{"vocab_size": 8192, "init_std_qkv": 0.0414, "init_std_down": 0.0, "beta1": 0.95}
Each number is 200 + 20 x the weight over its row's rms, rounded and kept within 0 to 999. Layers, rows and columns count from 0. The size before them is the row's rms in percent of the matrix's.

# layer 6 MLP down (transposed), 576x96, rms 0.202, rows 156-172, columns 0-95
114,193,221,206,190,194,237,200,214,159,230,191,246,186,185,200,194,217,196,216,199,210,173,165,213,208,192,194,201,199,205,170,197,223,237,170,221,240,155,199,222,207,214,196,214,193,198,210,234,165,242,209,186,220,205,177,202,228,197,189,221,162,206,224,215,215,188,198,205,198,177,206,187,192,191,154,198,203,166,220,192,194,205,209,194,205,194,172,217,223,184,218,236,173,190,182,199
108,200,195,177,182,160,208,212,167,195,227,193,220,215,216,206,204,211,204,211,194,186,203,211,233,202,196,223,219,224,201,192,195,218,187,194,196,206,211,193,208,150,195,233,246,208,225,192,247,208,158,217,159,189,204,204,188,213,227,185,215,207,206,212,244,200,167,203,211,189,225,228,180,191,216,225,197,236,179,207,219,193,190,196,190,220,170,244,215,200,180,192,171,185,167,205,202
118,172,196,212,154,233,191,180,209,200,192,210,191,167,234,177,189,225,187,209,229,245,168,187,205,217,235,236,202,201,184,199,195,198,223,209,195,189,198,193,215,195,179,239,189,186,174,217,194,180,216,187,196,191,214,204,239,198,212,214,202,206,223,201,251,152,175,180,202,224,226,185,162,163,194,214,183,194,203,203,224,192,162,203,219,214,189,201,199,205,199,199,208,183,192,181,183
090,205,215,201,202,237,201,195,201,204,204,203,183,196,195,209,168,185,190,199,211,207,214,234,174,220,179,155,243,180,198,174,228,186,193,204,184,177,194,188,199,203,183,196,237,214,174,169,196,201,194,236,193,175,177,212,175,148,188,189,204,179,192,210,214,199,190,221,187,212,224,153,212,187,195,224,189,221,180,225,193,183,212,234,161,227,191,168,190,213,239,203,224,191,204,174,209
105,197,213,186,173,218,206,202,152,198,215,191,223,220,174,190,210,214,214,183,196,178,186,177,206,203,188,208,200,195,200,183,181,234,186,180,221,229,245,186,218,211,179,217,194,186,177,196,220,213,210,204,216,189,232,192,200,190,232,190,193,208,193,211,176,208,218,187,227,217,201,162,200,150,169,210,264,162,200,183,214,188,206,175,233,179,182,186,200,202,201,204,186,186,163,201,168
080,171,190,194,192,167,219,176,190,196,188,206,181,200,183,183,192,182,191,210,222,214,191,210,218,194,201,193,186,153,186,210,152,205,249,206,217,148,223,182,220,170,190,185,176,180,200,179,203,192,214,208,213,191,197,222,207,224,204,245,231,216,170,193,189,188,217,178,226,222,190,189,181,156,196,201,234,189,195,184,204,191,208,188,173,177,218,169,170,171,190,189,171,200,211,207,199
091,208,203,158,181,212,220,229,189,190,226,189,239,193,197,243,213,174,239,198,234,209,184,200,199,203,180,192,169,216,215,173,214,212,196,218,204,188,195,167,176,201,219,205,240,176,200,217,189,207,198,180,229,213,207,208,214,227,231,185,203,196,187,217,200,200,217,216,210,180,194,189,246,212,169,148,185,200,190,211,218,191,185,210,205,212,219,187,138,202,192,203,192,178,191,228,198
104,189,211,225,171,238,198,203,209,193,215,178,200,184,176,204,210,197,230,165,213,207,185,224,175,204,239,184,205,187,195,193,214,199,187,195,225,167,187,204,194,211,230,210,224,219,203,203,222,208,181,190,178,202,222,214,220,196,227,212,158,200,197,244,180,179,235,163,192,193,198,192,227,214,200,192,151,171,189,167,188,212,199,195,233,206,214,197,176,229,177,193,255,200,210,201,209
091,206,221,201,225,194,184,208,192,215,190,210,198,207,210,209,219,173,192,228,190,195,175,210,200,221,195,221,185,206,220,190,170,205,174,225,206,165,256,225,216,205,197,179,203,177,204,225,183,211,221,202,163,168,182,146,184,209,215,193,211,210,210,177,179,216,194,174,186,181,197,211,196,196,182,223,172,208,187,223,187,163,214,223,198,227,202,207,213,254,186,195,193,243,187,227,231
119,178,227,193,196,212,196,208,219,193,177,207,176,232,211,200,188,211,228,185,188,178,211,176,211,193,235,228,191,174,171,205,207,204,222,209,182,218,204,221,199,214,211,193,169,188,160,202,201,211,200,172,245,172,199,219,205,185,209,164,203,210,172,202,220,185,218,214,217,198,180,195,209,196,244,195,210,131,203,198,172,190,208,190,228,214,230,247,184,195,206,236,210,210,196,184,219
099,220,179,169,212,202,199,199,213,249,196,215,156,255,223,194,203,181,132,218,217,198,206,208,216,171,198,221,215,187,192,207,230,206,194,173,176,201,203,189,200,205,203,196,242,215,175,194,201,182,187,179,187,207,209,221,212,160,189,187,185,204,225,220,192,205,235,222,193,187,198,171,212,193,178,192,188,210,190,194,228,197,183,212,216,219,239,179,173,170,210,200,203,199,216,220,206
102,215,199,254,208,185,203,216,224,233,212,201,188,199,206,207,244,185,193,212,187,206,194,199,185,197,189,243,220,241,214,168,199,213,193,174,187,183,175,215,197,225,195,207,198,191,196,232,192,218,208,185,203,203,213,179,163,218,206,170,223,184,251,175,195,214,181,189,173,187,186,199,174,182,185,237,229,227,192,216,209,186,224,201,176,180,202,223,214,172,209,188,171,194,214,206,162
085,208,232,161,199,229,203,232,162,199,197,233,197,196,226,215,224,204,219,211,229,247,228,212,182,207,191,219,187,196,205,211,194,184,192,191,211,196,154,170,225,213,217,189,231,208,214,220,200,210,208,229,192,214,217,199,208,214,186,205,176,196,216,198,158,221,218,195,225,178,157,194,204,196,207,217,179,209,180,174,229,217,196,190,250,208,182,213,199,195,240,219,176,222,204,208,205
094,198,212,216,191,170,191,191,209,175,206,209,183,199,214,201,218,208,183,216,235,240,218,178,202,181,200,253,170,198,204,188,201,233,217,205,220,186,207,162,179,187,189,214,184,159,214,183,188,172,171,208,155,219,167,210,222,198,175,172,184,213,216,199,199,191,189,209,199,166,221,165,169,203,206,202,225,202,225,208,226,182,184,154,190,221,200,228,179,192,191,197,206,177,189,181,199
107,220,166,183,218,193,194,198,225,247,224,194,193,197,207,228,188,159,159,185,197,221,201,189,197,220,207,203,204,195,175,206,181,212,207,180,200,165,184,214,182,185,228,224,175,162,178,169,175,175,190,178,236,197,242,218,189,209,154,218,194,193,201,204,230,182,158,195,186,224,196,178,202,212,183,197,212,214,218,176,205,207,200,218,197,225,197,197,182,220,220,197,216,195,172,235,196
111,167,191,216,204,198,211,172,192,231,185,209,192,192,209,219,200,172,201,210,165,230,182,228,181,207,175,175,185,183,223,198,174,201,215,216,219,179,195,188,187,169,203,216,199,183,216,177,198,208,169,215,143,236,194,148,193,217,220,227,232,178,191,181,207,242,204,171,174,220,196,187,221,220,172,182,216,195,212,211,206,226,221,205,206,184,196,174,237,191,195,211,191,195,209,192,212
071,181,208,198,203,186,197,207,203,200,202,205,176,217,213,206,229,224,194,162,206,207,208,196,189,216,192,225,181,180,215,206,179,194,249,192,246,187,206,188,225,144,176,191,215,183,157,142,220,211,175,202,209,212,214,210,219,243,211,217,212,233,165,215,202,216,190,179,231,197,219,215,172,207,202,176,203,204,191,203,215,206,221,193,204,174,209,217,177,195,212,187,222,163,206,188,216
# layer 6 MLP up, 576x96, rms 0.216, rows 157-173, columns 0-95
100,233,195,190,151,221,162,217,196,183,229,215,206,190,190,193,166,192,211,222,204,243,199,201,232,179,197,211,184,186,234,187,211,180,182,187,187,159,235,187,205,201,184,198,200,231,165,180,191,203,217,217,214,225,216,189,193,193,213,176,203,203,209,197,209,174,216,198,219,170,249,205,200,180,202,227,211,211,189,214,188,166,200,192,199,204,216,212,218,206,177,208,225,206,141,223,202
124,210,202,189,187,208,191,204,161,192,234,203,218,206,207,205,207,197,204,225,190,200,192,198,203,198,178,175,216,192,197,236,237,212,244,219,220,207,201,229,199,223,176,175,200,217,176,207,217,220,184,199,181,206,177,208,232,214,158,214,227,237,221,206,218,221,198,169,178,218,213,201,192,199,202,233,185,248,174,183,187,198,199,197,171,151,193,171,218,163,205,192,211,180,165,204,182
109,195,230,201,180,195,178,248,217,241,213,207,183,205,183,222,197,201,245,183,202,202,184,203,223,213,221,196,179,187,195,221,200,204,212,216,185,202,213,208,207,197,214,190,236,211,200,203,210,223,237,176,205,229,212,218,205,198,201,169,206,234,202,197,203,260,180,199,240,221,193,249,199,224,227,189,237,201,225,174,183,198,183,189,205,199,200,205,233,209,219,185,216,212,163,217,182
109,175,186,228,205,208,193,211,205,200,207,174,215,205,175,202,229,208,195,198,205,164,192,209,204,219,197,208,192,202,214,176,175,160,161,181,238,195,211,163,183,215,207,200,206,190,226,184,185,202,243,212,158,249,210,188,196,203,183,190,190,218,210,165,211,177,186,199,205,225,212,201,215,215,205,192,208,223,176,185,202,256,202,167,207,181,193,178,228,195,214,214,181,163,199,213,244
080,212,204,217,205,225,165,164,194,163,211,182,195,236,189,214,193,159,221,177,221,189,171,204,227,203,207,176,209,220,170,178,194,194,178,209,203,206,239,214,176,178,183,202,181,160,182,186,203,203,216,206,195,221,195,160,222,183,188,178,204,179,193,193,219,205,169,195,212,246,183,224,198,199,202,209,211,204,210,211,191,216,202,188,179,209,218,152,167,198,178,234,165,212,203,200,226
087,214,195,180,215,175,182,216,195,199,150,203,232,187,200,240,188,205,206,201,198,219,204,173,214,201,223,192,208,180,197,219,190,229,191,205,179,199,203,166,214,221,195,173,169,213,174,161,158,215,209,184,194,224,213,202,205,173,221,218,221,217,212,214,190,220,192,232,215,201,157,210,169,172,258,193,198,218,182,217,212,222,203,201,178,221,204,214,221,176,195,182,197,189,208,220,236
103,210,219,222,233,192,231,212,228,203,201,206,174,201,216,193,197,183,158,204,158,180,232,173,219,174,207,182,183,203,226,181,246,215,238,197,202,189,199,224,173,211,187,189,218,193,197,209,200,224,209,240,177,204,202,213,223,198,148,214,227,190,158,202,226,195,213,220,209,200,213,203,202,210,196,223,179,202,187,172,210,219,197,206,199,221,210,160,191,232,211,191,204,185,187,194,241
089,177,161,192,245,210,218,215,237,181,189,179,184,179,195,191,208,242,190,158,187,225,221,176,197,189,200,205,242,210,199,174,223,216,211,197,213,200,174,210,183,192,215,215,200,206,190,235,183,184,194,204,204,219,200,225,206,190,164,194,212,167,231,201,209,173,198,196,217,216,206,249,205,150,215,210,164,215,187,203,212,195,228,193,190,203,216,216,167,211,188,197,202,219,197,173,220
101,191,182,227,224,194,189,202,200,218,195,207,185,227,196,197,174,208,195,222,216,198,192,212,169,174,156,192,234,170,213,198,212,207,224,176,158,211,192,210,202,190,168,202,203,207,227,200,182,138,188,197,168,205,191,190,176,206,187,190,214,223,188,238,208,195,213,214,156,190,203,186,226,196,212,240,194,247,188,204,196,169,242,181,170,193,217,186,225,182,181,209,202,200,208,213,205
098,224,185,193,200,176,209,235,206,219,194,174,170,222,252,228,207,188,158,211,221,198,215,228,148,180,167,182,212,201,192,248,182,202,168,221,171,197,181,205,204,208,179,206,186,177,203,214,202,206,196,210,231,213,208,180,170,172,227,211,198,211,194,215,216,212,185,206,198,181,187,211,220,178,182,232,210,193,181,180,200,209,166,196,181,184,205,173,191,178,215,197,203,233,210,227,187
085,216,222,232,201,220,216,197,194,182,184,191,173,186,156,238,206,215,175,220,183,225,161,170,199,195,217,197,206,206,185,186,199,221,213,201,179,193,231,205,207,180,229,198,151,236,202,217,195,229,182,186,224,202,155,193,205,196,187,181,214,188,195,204,219,210,245,184,185,201,230,201,210,155,194,208,190,202,177,231,225,214,205,165,211,237,206,208,192,204,200,222,217,212,177,183,212
076,200,195,198,225,234,198,196,200,192,230,183,225,193,199,185,189,222,196,218,233,214,211,209,216,194,194,253,160,172,213,175,194,199,200,176,223,199,173,174,214,236,192,192,203,178,218,214,194,206,171,183,216,217,154,202,199,191,169,232,180,167,187,175,170,179,175,166,173,222,204,208,181,221,184,197,199,203,146,173,227,194,185,215,197,210,217,196,216,187,219,210,187,211,187,191,193
085,177,175,229,186,195,200,177,204,172,183,185,164,194,205,215,218,219,220,219,242,157,201,185,171,195,184,147,239,172,211,222,196,211,207,224,184,213,199,197,183,233,215,227,206,185,200,205,191,213,209,189,225,195,181,226,202,220,207,201,209,194,170,223,196,225,230,197,174,233,214,194,213,228,180,185,176,223,211,211,181,166,203,201,234,180,180,199,192,213,191,217,198,237,196,228,200
102,200,190,233,178,193,218,173,206,212,177,201,246,163,228,213,238,205,193,196,203,157,187,185,201,210,233,202,239,179,166,217,204,213,189,209,203,195,207,212,182,176,226,192,225,191,205,209,180,216,251,219,194,189,193,210,191,183,215,191,224,178,179,198,216,194,178,203,201,217,208,174,206,203,183,175,218,248,230,191,235,218,226,195,174,216,211,219,202,209,210,188,195,165,216,175,217
116,195,184,207,209,205,219,185,219,230,187,198,225,208,218,208,177,211,194,202,186,219,200,216,242,191,201,215,254,196,185,190,223,186,186,186,240,223,172,229,216,225,190,209,181,217,210,223,197,220,219,188,212,204,198,203,180,180,159,190,208,179,191,215,195,218,216,175,205,200,200,233,196,241,222,221,169,224,220,202,222,222,238,183,252,183,185,194,183,190,213,200,224,222,158,190,208
067,221,180,239,205,238,195,138,193,163,193,191,194,194,172,198,169,163,165,208,217,224,206,206,221,206,219,217,215,194,180,197,203,189,174,180,209,175,253,215,193,207,217,216,210,193,188,165,211,196,207,219,184,195,190,220,190,205,206,208,194,239,176,213,198,186,194,193,198,222,187,168,184,192,154,207,192,212,214,201,189,245,199,206,176,171,188,169,187,219,195,204,202,194,199,226,201
096,193,217,211,233,211,209,208,185,202,178,194,216,198,224,165,153,229,208,189,230,198,204,185,212,196,151,190,183,208,186,178,184,179,202,209,210,189,205,164,229,222,193,200,215,183,209,227,155,202,222,205,247,214,187,171,186,157,178,220,219,190,223,178,210,233,200,190,218,182,204,223,234,171,206,201,206,199,218,209,214,198,223,209,176,182,211,156,202,217,195,191,198,194,190,206,232